config.yaml
num_hidden_layers: 10
positions: "rope"
attn_scale: 0.181
decay_shape: "linear"
Each number is 50 + 12 x the weight over its row's rms, rounded and kept within 0 to 99. Layers, rows and columns count from 0. The size before them is the row's rms in percent of the matrix's.

# layer 2 MLP down, 576x2304, rms 0.0401, rows 411-575, columns 64-95
092:65 55 44 78 52 43 61 61 57 40 45 58 54 55 51 56 58 42 55 41 50 59 59 59 46 55 64 63 57 29 64 56
098:68 68 71 34 52 54 23 47 54 58 67 34 42 44 38 46 35 70 63 49 66 63 27 59 49 60 43 31 38 52 37 60
098:65 49 49 59 40 40 43 37 61 53 56 51 42 72 35 59 41 51 57 63 52 54 79 56 88 76 27 56 44 52 37 56
103:63 58 49 36 49 52 36 55 51 44 57 54 49 47 55 70 31 43 62 73 46 50 58 43 43 61 53 57 64 34 69 55
103:57 55 56 42 36 43 62 64 62 35 55 65 50 35 46 45 56 29 45 36 51 44 42 41 51 82 35 45 50 51 57 51
106:51 51 61 36 76 54 48 54 41 61 48 51 17 39 40 51 53 54 46 50 42 54 56 49 69 58 34 35 74 61 48 69
103:53 48 61 39 52 43 51 59 30 70 67 69 59 49 66 66 44 59 47 71 33 32 63 65 34 32 48 46 57 51 60 37
096:57 74 48 61 47 52 51 60 44 92 60 55 55 39 61 31 68 50 49 26 44 52 53 71 67 42 65 43 49 45 51 42
097:53 52 70 55 42 54 27 62 59 39 51 53 52 60 25 56 50 39 64 36 50 39 67 64 62 60 21 47 39 43 54 71
107:47 42 57 57 26 56 41 55 43 41 56 50 44 63 48 39 33 44 44 58 59 49 32 54 30 49 44 66 48 49 57 46
102:70 40 53 45 50 64 41 48 54 62 29 39 36 63 58 61 71 37 51 44 59 75 52 59 30 51 47 71 46 39 24 39
098:45 34 51 40 53 72 70 40 28 58 55 65 49 59 54 45 59 31 55 57 60 56 66 44 68 56 62 44 60 55 58 64
103:55 41 36 56 41 34 40 32 57 32 47 36 51 66 53 48 45 52 29 66 51 46 63 49 38 51 59 52 55 24 48 48
102:51 69 59 57 56 55 62 41 47 44 58 51 43 51 40 45 69 67 46 42 53 50 60 59 45 36 42 52 67 59 60 45
091:46 47 49 54 56 57 45 51 40 66 48 42 77 66 42 46 47 42 48 46 51 44 57 58 65 40 38 48 47 53 59 60
096:45 59 54 85 53 47 62 32 66 54 39 53 64 68 44 58 45 52 37 63 43 67 39 38 69 43 40 62 40 39 67 45
104:51 72 54 51 34 62 49 53 49 71 58 57 64 68 50 52 31 13 42 44 53 67 41 63 44 64 69 59 54 61 49 54
095:46 32 28 66 55 36 44 69 52 70 77 54 47 34 53 55 41 63 33 71 71 42 29 55 39 45 62 43 37 58 55 49
095:62 52 55 44 46 63 55 41 66 39 73 59 45 64 52 63 46 52 57 52 39 54 43 59 63 43 42 59 44 60 54 50
103:55 42 59 69 28 43 67 56 59 53 53 57 44 46 53 50 54 52 65 36 39 62 41 56 53 64 64 68 29 48 58 40
103:66 64 56 53 47 48 22 64 43 49 70 58 44 57 41 45 53 61 53 40 31 47 43 62 43 75 38 56 43 62 67 50
100:56 51 51 53 42 51 13 62 32 68 60 46 75 37 52 64 45 63 46 42 55 65 52 36 52 49 49 35 42 55 40 57
100:38 62 73 57 67 71 49 31 54 29 57 37 59 49 58 79 51 45 56 40 53 46 74 51 36 32 54 40 49 49 27 52
099:81 65 58 76 47 35 49 31 60 57 47 59 31 59 53 59 41 53 37 56 42 40 42 50 48 48 35 40 53 27 24 36
097:53 47 69 46 69 56 56 68 58 48 21 55 33 49 39 43 49 25 57 53 43 51 66 41 66 65 62 56 53 51 58 45
101:58 49 52 65 32 50 35 54 52 52 60 57 52 42 62 49 40 56 53 47 59 60 50 46 39 56 51 43 70 36 79 38
094:73 62 33 35 41 58 45 58 53 49 35 49 45 49 44 50 38 56 51 34 64 63 36 46 57 47 57 40 56 60 49 58
099:62 56 57 44 45 32 33 53 50 57 56 43 27 46 42 60 53 56 53 34 62 45 44 59 40 41 39 44 53 37 35 51
097:56 22 41 33 55 62 51 43 51 32 30 43 50 44 47 23 45 62 43 58 61 43 61 76 62 30 55 51 51 74 43 50
095:43 49 50 42 42 32 51 46 61 61 64 38 56 49 30 36 58 57 71 53 62 32 71 58 48 30 46 56 68 31 46 43
099:34 79 54 41 52 43 53 33 34 40 56 47 41 55 44 42 55 51 58 47 54 44 41 48 51 43 52 44 49 63 48 34
097:30 55 59 47 47 45 78 58 50 55 49 60 67 45 64 59 48 54 46 42 64 34 49 76 35 35 48 55 53 49 52 37
113:24 59 55 59 56 61 59 41 85 62 54 56 53 47 60 29 48 50 60 52 65 38 51 32 53 37 40 52 65 32 64 53
100:44 45 68 36 50 38 43 69 48 44 55 56 70 59 45 55 29 43 28 58 64 67 59 61 51 65 31 51 47 72 57 56
101:54 49 38 68 65 52 61 53 46 48 43 49 41 49 61 44 34 43 33 30 41 62 49 53 90 79 47 46 38 58 52 59
094:58 54 65 44 51 48 43 52 47 60 47 55 76 59 45 47 54 61 57 47 59 47 61 56 60 42 46 42 50 35 49 55
094:62 48 56 44 46 40 59 57 30 63 60 63 40 62 42 69 35 32 45 41 48 47 46 60 31 49 60 62 34 40 51 58
098:35 62 65 30 49 37 50 43 48 36 59 44 63 61 65 51 43 42 34 47 43 59 43 44 43 42 29 64 48 58 24 55
103:51 50 77 55 27 37 34 57 43 51 41 50 48 46 45 56 47 34 40 49 38 81 54 51 45 31 38 38 46 63 63 28
099:41 58 57 45 40 36 56 42 25 31 63 37 75 53 64 51 44 42 46 36 38 58 50 54 34 52 70 58 56 69 35 36
103:45 43 51 51 50 50 34 47 35 44 41 61 72 64 45 56 38 51 55 49 47 58 60 55 33 65 60 54 54 53 44 50
099:85 51 42 58 42 40 40 35 57 34 76 55 51 43 27 54 29 45 53 32 33 64 41 51 63 69 50 38 41 63 77 39
095:23 48 48 29 48 45 61 49 50 67 52 58 17 39 66 38 41 47 32 45 51 50 37 66 48 44 27 48 50 27 49 45
094:44 54 48 55 45 62 60 60 36 67 68 28 53 55 57 59 71 48 40 51 60 55 48 18 48 59 63 32 64 65 40 37
099:36 58 72 42 74 54 59 39 47 54 51 54 64 57 52 66 38 53 44 49 51 50 34 36 48 44 44 48 59 37 34 55
099:28 47 39 43 49 54 31 50 66 66 62 40 21 55 31 41 51 56 56 36 21 64 37 57 54 73 52 42 51 52 43 78
097:55 50 41 60 47 40 50 57 56 53 54 48 53 61 24 37 64 64 62 56 38 45 40 49 49 63 42 46 62 46 50 33
099:48 67 47 68 74 56 59 57 52 43 65 27 50 78 49 35 33 30 62 79 52 70 52 56 56 55 66 53 64 70 45 48
099:43 63 25 34 52 61 49 41 31 43 60 42 67 38 55 52 51 57 49 55 47 65 46 37 71 54 66 35 43 46 32 57
093:40 40 33 55 44 43 41 69 42 37 46 56 77 46 56 47 56 51 33 51 57 38 44 50 46 53 47 66 45 52 61 63
102:54 31 61 64 50 65 52 43 40 46 51 53 50 47 54 38 38 55 40 55 44 59 46 73 48 46 46 57 38 73 48 62
098:50 66 58 66 37 47 56 55 70 54 56 40 58 54 43 47 38 59 56 45 50 54 42 50 37 44 52 55 33 63 35 47
096:44 50 55 30 67 58 36 41 63 61 50 66 69 40 50 53 48 51 87 45 51 56 28 48 36 49 57 64 32 49 62 69
095:44 48 34 56 56 49 36 45 44 58 58 56 53 52 38 46 67 58 37 37 57 36 49 45 17 81 44 65 60 58 53 72
100:50 44 61 39 34 37 48 64 50 40 44 24 50 51 65 46 38 60 63 54 54 54 51 39 64 32 33 36 22 49 50 48
101:53 49 55 41 39 55 49 44 60 51 39 73 67 30 60 37 54 60 43 38 41 48 50 73 56 52 64 65 72 27 48 51
102:69 46 73 30 49 33 67 53 40 56 50 58 54 41 61 48 49 31 52 40 55 61 54 44 40 48 39 42 58 49 49 59
099:49 58 47 40 61 42 39 40 44 36 87 45 49 43 38 68 58 61 28 68 39 53 59 55 50 49 46 24 44 62 48 70
093:75 63 28 54 44 32 35 55 65 50 44 35 78 40 58 45 51 58 58 54 60 48 39 50 47 53 52 55 76 50 62 61
102:33 33 52 50 58 54 46 53 46 57 56 26 44 42 51 38 47 38 45 54 52 54 31 58 37 52 61 36 27 51 22 34
104:63 31 56 58 81 48 52 57 44 36 33 52 45 58 58 82 35 51 65 50 53 51 54 55 32 39 58 82 58 54 55 53
100:41 49 50 37 47 77 49 62 60 57 43 83 50 50 54 46 52 69 44 58 43 51 39 64 44 27 44 48 60 57 53 53
093:54 44 46 56 60 54 45 38 52 48 67 31 63 39 52 63 62 49 40 55 20 56 23 44 50 60 55 63 34 57 26 53
102:45 47 49 63 66 31 66 52 45 47 49 68 50 49 61 69 56 50 54 52 61 61 46 48 54 47 56 61 39 57 13 52
098:40 45 41 39 66 58 53 69 45 56 45 50 49 36 46 37 59 42 60 74 26 53 52 51 27 31 58 35 57 67 68 31
100:51 50 45 55 52 40 55 52 47 50 64 57 64 51 27 60 42 44 41 77 56 60 49 57 29 53 52 41 54 44 38 50
100:49 49 38 60 59 62 44 35 52 60 57 52 56 59 45 52 60 65 63 49 53 35 39 40 62 46 44 57 40 15 68 21
098:42 53 54 55 58 44 30 52 37 38 65 50 57 31 73 50 53 53 53 51 42 63 31 54 58 44 36 42 59 79 38 51
099:47 50 50 59 47 54 59 47 53 49 39 42 21 73 37 30 19 52 43 33 58 62 60 59 55 44 61 30 56 64 35 48
098:55 42 59 72 28 52 73 57 55 61 46 46 60 66 43 54 74 46 24 50 68 38 38 44 46 53 59 59 47 48 41 49
103:59 44 55 62 54 28 62 53 61 53 46 62 48 75 73 29 62 49 64 50 31 40 58 70 40 60 39 47 35 65 48 42
102:77 55 45 50 54 58 37 68 41 48 40 47 58 30 56 78 43 63 49 46 34 52 58 52 35 39 58 37 51 49 17 65
096:35 64 46 51 55 38 74 38 60 40 57 60 30 45 34 54 50 70 61 50 42 58 42 42 57 41 40 36 48 48 55 38
097:64 48 51 40 38 61 51 55 45 47 49 60 47 40 46 51 52 40 36 41 62 63 48 53 55 67 55 46 50 56 43 55
102:40 49 45 46 48 44 54 60 48 41 63 53 43 55 44 46 49 40 33 39 47 65 56 46 54 44 53 53 58 64 84 31
102:41 37 35 50 42 37 69 64 54 52 39 49 38 43 69 57 47 36 83 52 74 56 70 66 47 36 45 29 59 71 27 66
095:40 46 45 60 52 25 49 34 53 36 40 50 59 53 30 23 34 40 40 52 47 55 58 34 39 25 43 52 62 70 35 78
101:69 62 39 40 36 36 56 59 36 48 60 55 52 59 46 53 53 50 54 31 49 69 52 61 75 48 46 60 59 53 54 60
096:71 20 39 40 51 72 40 76 34 51 48 56 58 58 41 68 58 54 50 44 17 58 61 61 38 69 40 60 65 34 24 65
100:66 22 49 27 54 56 41 48 32 56 52 48 54 44 61 37 50 58 52 48 40 44 61 56 46 53 42 44 43 47 66 61
102:72 34 58 33 76 63 46 60 72 52 53 48 28 35 55 48 70 33 55 58 47 67 36 45 39 44 35 69 62 10 52 59
101:52 55 54 47 59 55 64 52 28 54 42 49 41 41 37 57 53 39 46 34 49 32 62 42 56 25 49 54 58 50 50 42
102:69 38 58 49 46 57 41 40 49 71 55 51 56 42 32 75 58 64 60 51 64 40 43 50 61 43 65 47 48 52 26 47
102:65 48 88 48 28 43 56 35 80 48 60 65 53 40 44 35 63 42 35 57 64 40 46 62 39 55 65 39 61 66 43 68
097:24 56 45 57 48 54 49 47 54 57 55 45 68 37 52 43 20 63 58 48 36 49 47 69 45 58 73 57 47 40 22 46
103:49 49 61 41 57 38 50 42 45 43 44 61 39 40 50 43 66 73 36 29 52 49 61 37 49 63 49 51 51 49 48 34
097:35 41 55 45 56 53 49 37 48 45 71 46 36 47 57 37 44 65 56 60 47 65 56 38 61 50 46 39 47 43 59 62
098:56 37 47 52 43 40 48 59 53 48 45 47 52 53 41 48 41 51 85 41 59 62 66 58 29 48 50 65 63 36 67 60
098:41 64 66 68 65 64 68 39 58 47 57 45 46 38 49 61 77 52 43 48 63 50 66 50 77 69 41 31 41 55 43 52
101:41 38 47 52 60 51 43 38 58 59 23 51 47 43 49 30 41 50 60 65 63 42 51 48 54 62 61 57 26 18 39 36
099:66 61 46 26 64 56 43 43 29 44 53 52 69 50 69 63 53 62 52 44 48 47 33 56 37 50 46 62 45 46 15 66
100:64 24 32 60 63 43 53 47 58 52 55 50 57 60 42 48 49 60 52 55 45 61 54 61 54 38 83 38 27 54 61 50
098:32 36 69 48 50 41 61 50 44 56 70 37 49 60 37 61 38 54 52 11 26 53 61 58 70 68 61 43 64 62 41 33
097:50 45 38 11 52 49 57 59 45 61 59 65 51 64 49 49 42 54 58 55 27 56 50 39 46 56 66 40 62 40 85 61
102:71 29 50 52 35 49 59 51 49 49 44 64 33 45 52 43 57 49 41 59 37 48 55 38 59 51 60 46 91 76 39 38
100:53 48 46 69 32 60 34 56 43 57 57 40 28 38 54 51 53 56 54 49 51 43 55 38 66 50 55 38 37 49 45 60
107:47 40 41 35 50 46 38 29 61 63 43 46 33 57 58 56 56 47 35 57 38 32 62 60 70 52 48 63 43 47 43 41
103:57 52 51 63 53 57 49 62 58 43 60 47 54 46 44 51 33 55 57 55 64 52 64 38 51 60 55 42 52 72 46 57
101:39 38 34 42 53 44 65 70 49 56 39 62 51 48 44 65 59 50 43 54 55 53 52 43 47 37 46 45 69 59 62 30
099:41 57 47 33 49 66 66 60 44 42 52 39 42 54 62 50 58 71 58 48 37 42 31 44 29 50 40 35 62 50 57 31
102:45 54 50 45 37 24 63 50 53 52 37 38 68 53 52 39 49 43 46 55 36 51 64 52 52 24 61 42 42 50 58 40
107:45 37 53 48 54 46 48 42 48 48 36 57 58 56 52 51 40 61 48 50 54 39 57 56 57 69 45 49 24 60 65 34
089:36 85 35 59 31 58 77 72 48 57 44 43 62 48 45 45 62 69 51 60 78 49 45 51 46 53 33 52 53 68 56 57
099:62 50 60 56 50 55 40 45 75 68 59 74 35 48 39 59 49 54 28 48 40 62 66 43 48 27 48 45 56 81 32 35
102:18 38 39 43 41 26 60 41 35 58 56 46 50 48 45 43 54 50 51 51 58 39 67 39 47 52 58 43 45 35 46 19
100:60 54 48 38 46 63 65 52 54 53 73 45 60 29 54 36 35 41 56 74 58 66 48 36 59 53 44 42 54 64 69 41
098:51 50 61 43 51 42 67 43 32 71 18 67 68 63 45 30 64 62 44 38 54 51 56 62 54 44 60 31 50 33 48 62
103:37 49 55 45 39 43 49 36 42 48 39 48 48 55 69 38 41 62 54 39 50 61 50 61 62 55 37 50 42 77 46 62
100:59 53 59 35 47 49 57 37 37 36 59 56 60 42 42 38 52 41 53 61 62 32 44 54 56 33 49 58 42 54 67 48
099:59 58 61 62 37 54 52 57 49 46 62 41 30 59 57 65 40 49 45 37 37 43 51 56 66 37 63 63 57 55 66 44
108:34 48 54 51 49 45 79 58 54 55 55 43 46 44 72 43 61 53 36 34 46 46 61 68 50 55 49 31 66 45 56 41
093:64 30 39 60 30 47 28 67 32 54 61 45 54 39 60 43 52 44 56 53 63 44 42 55 75 56 49 33 35 42 36 53
098:41 44 57 44 67 58 44 49 55 79 29 47 61 53 35 56 49 55 51 56 65 53 69 31 61 41 45 41 55 54 54 65
099:38 70 58 33 63 57 48 43 41 52 67 39 54 53 28 69 48 56 44 51 50 35 42 37 41 40 53 56 46 31 44 60
104:52 51 54 48 33 62 57 55 41 20 64 49 67 67 56 65 44 44 53 54 65 45 42 60 46 45 29 54 64 23 32 29
105:51 28 54 49 60 49 50 46 43 46 24 57 56 42 51 26 42 51 28 54 69 44 61 46 55 93 31 71 50 53 56 50
100:69 61 58 50 41 25 26 39 43 47 66 41 39 40 56 47 60 46 50 31 49 46 52 59 51 47 36 29 68 55 51 43
096:39 37 53 57 49 21 53 51 58 37 32 58 64 68 60 42 40 50 61 57 63 49 57 42 67 48 57 46 63 67 86 43
100:66 54 77 71 46 63 50 37 62 46 42 62 51 60 57 46 20 60 57 28 51 59 60 49 45 28 58 40 40 47 49 38
105:41 55 62 54 41 51 39 29 53 58 65 66 62 73 53 54 66 62 56 31 66 51 39 39 47 67 53 40 49 30 25 38
100:56 34 53 58 39 55 28 69 59 68 73 53 43 48 46 40 58 42 45 43 37 40 33 42 55 60 41 56 53 54 45 59
095:46 49 45 50 44 70 33 48 65 42 61 31 41 63 33 53 48 57 48 34 67 38 21 62 55 34 26 63 39 74 42 58
099:52 60 47 43 54 58 49 43 53 62 60 70 65 68 54 47 52 49 41 49 46 59 35 50 38 52 52 64 65 50 59 53
100:38 61 45 42 39 42 43 32 42 45 32 52 63 62 52 49 34 61 34 20 41 49 48 33 53 59 50 54 58 52 48 33
104:45 54 47 69 40 43 47 60 55 23 41 52 59 44 56 35 51 47 27 57 46 45 52 30 37 61 52 46 59 67 68 41
097:65 51 39 68 58 37 69 44 69 43 33 43 61 41 43 25 44 54 45 43 38 43 57 59 50 80 55 48 56 55 30 62
097:52 42 53 41 65 39 51 41 56 56 51 56 40 49 64 41 51 62 32 35 65 47 45 51 42 54 52 40 56 51 36 43
100:44 59 45 51 58 50 56 28 66 58 26 52 49 50 43 54 52 69 33 58 41 50 26 66 45 52 43 35 36 52 50 68
100:31 69 50 56 66 57 61 74 39 57 85 55 47 51 61 67 29 41 44 54 50 48 54 39 21 60 25 45 42 38 26 47
094:60 43 41 56 27 53 24 47 60 41 40 54 48 34 42 42 51 55 64 64 36 61 58 38 40 56 58 59 46 42 35 66
099:27 62 48 46 62 55 41 54 63 51 31 55 41 46 30 65 56 35 58 40 61 76 44 52 60 52 45 52 46 42 17 67
098:34 40 73 52 48 65 43 64 69 58 53 43 47 59 41 55 54 39 50 49 33 63 42 36 53 67 52 42 50 64 84 53
105:38 43 45 34 60 44 56 53 42 51 47 48 76 56 40 44 57 58 57 44 54 57 43 61 63 47 38 34 51 14 44 35
097:42 35 43 54 46 46 54 34 59 62 39 49 41 53 64 48 47 45 59 57 47 49 08 40 49 53 37 61 51 47 49 63
092:42 44 56 47 27 60 74 54 35 44 32 39 54 40 51 46 43 49 50 44 53 48 36 43 58 37 47 20 65 31 53 45
103:58 46 39 44 35 27 36 52 52 50 20 56 56 60 53 66 66 47 43 62 48 58 70 55 49 42 47 59 50 39 35 57
099:47 26 43 25 41 51 43 52 26 65 56 61 41 47 51 56 48 57 52 40 39 42 72 43 41 59 69 40 71 48 58 09
106:44 37 45 46 65 55 49 57 49 44 56 37 38 40 46 26 52 48 47 42 50 52 52 37 48 53 76 51 31 38 18 57
098:47 50 61 58 49 51 47 37 64 44 47 64 29 50 46 63 47 50 46 44 55 53 48 63 55 53 74 56 45 44 38 55
101:65 64 57 39 49 45 48 28 46 51 52 60 33 51 57 68 61 54 43 74 48 47 41 52 63 53 70 43 55 39 39 52
103:51 61 57 50 44 51 75 52 38 32 59 45 65 52 51 37 48 53 63 52 69 69 35 44 79 52 62 58 34 39 45 41
156:58 49 53 35 47 28 46 54 44 44 32 36 37 40 54 45 47 33 55 44 60 43 57 33 38 46 70 57 36 59 54 40
099:64 47 46 57 50 47 74 53 56 35 60 47 32 58 53 58 53 67 38 52 29 42 28 39 55 51 52 41 52 57 69 64
102:43 51 39 34 69 42 48 40 49 58 50 51 37 34 79 49 38 53 28 58 34 62 48 44 59 55 52 36 54 55 35 58
104:48 39 52 68 49 74 47 46 41 83 51 37 40 55 60 18 51 49 52 48 53 47 63 59 57 48 59 63 38 55 49 28
100:50 55 59 60 49 53 57 37 45 42 42 57 72 45 52 67 51 45 52 50 46 36 41 44 58 28 65 58 44 52 33 27
101:70 48 45 47 50 74 42 39 37 27 59 41 46 64 53 49 36 35 64 68 43 60 50 57 51 54 30 41 60 61 54 55
099:49 54 37 51 54 40 49 57 41 57 68 29 43 50 39 53 72 57 34 47 62 59 55 35 31 54 52 37 58 72 57 56
120:53 34 69 51 49 46 48 42 40 50 65 59 42 56 65 51 52 53 54 73 56 29 50 51 36 48 37 66 61 68 39 74
102:44 38 58 51 61 46 22 39 41 52 48 45 36 31 32 32 43 44 53 52 56 24 48 62 44 36 35 61 63 61 35 38
099:55 58 58 63 58 33 42 64 52 53 48 57 58 45 65 32 52 48 45 59 65 45 41 59 57 41 65 41 53 54 46 57
097:27 52 50 43 45 45 69 42 38 52 45 33 64 41 46 50 45 46 53 63 55 49 43 51 61 42 45 58 37 44 43 57
098:35 44 21 30 57 35 23 59 47 83 57 42 29 53 63 61 70 65 54 69 29 41 51 51 56 60 58 40 50 48 49 74
102:62 48 45 34 11 37 42 55 48 59 36 44 36 46 47 31 48 38 53 27 44 45 46 57 50 75 48 43 34 65 56 77
102:43 52 48 55 44 54 61 35 61 57 45 47 56 29 49 51 50 44 63 48 50 62 65 57 52 57 47 48 57 30 70 43
102:35 56 57 52 45 35 29 54 32 50 48 45 56 70 45 40 57 51 47 57 58 42 62 67 46 62 50 48 50 27 64 60
099:58 41 48 61 56 40 41 44 35 63 42 49 56 39 46 33 44 38 58 43 54 34 49 50 66 49 66 49 47 40 48 66
097:16 48 42 43 52 55 39 57 69 41 72 45 64 42 51 50 62 60 55 47 56 50 62 60 38 39 71 49 56 61 58 33
104:22 45 55 45 62 62 47 46 68 47 52 56 47 40 30 62 40 58 56 56 64 49 58 54 39 24 58 40 56 54 40 31
102:51 61 38 42 35 50 59 44 44 54 40 51 26 41 45 69 65 45 56 39 56 62 56 28 57 50 41 59 53 28 56 47
101:20 58 57 35 61 53 43 47 63 50 62 43 49 51 53 60 51 54 48 46 41 76 54 58 39 57 40 48 43 24 63 42
097:48 51 31 47 58 55 38 42 58 60 39 51 50 39 37 83 46 44 49 63 31 53 61 56 46 47 50 44 62 52 23 49
095:39 56 59 54 29 61 40 41 61 49 46 38 51 56 40 73 53 57 40 40 44 38 39 54 59 43 25 59 54 41 67 61
100:42 45 40 59 37 55 57 67 41 58 38 42 39 47 44 36 54 39 42 45 33 30 64 47 53 59 67 40 52 43 67 36
101:55 66 41 31 46 38 53 44 46 56 40 54 38 41 51 44 50 56 47 56 40 59 36 48 53 54 46 33 31 48 32 56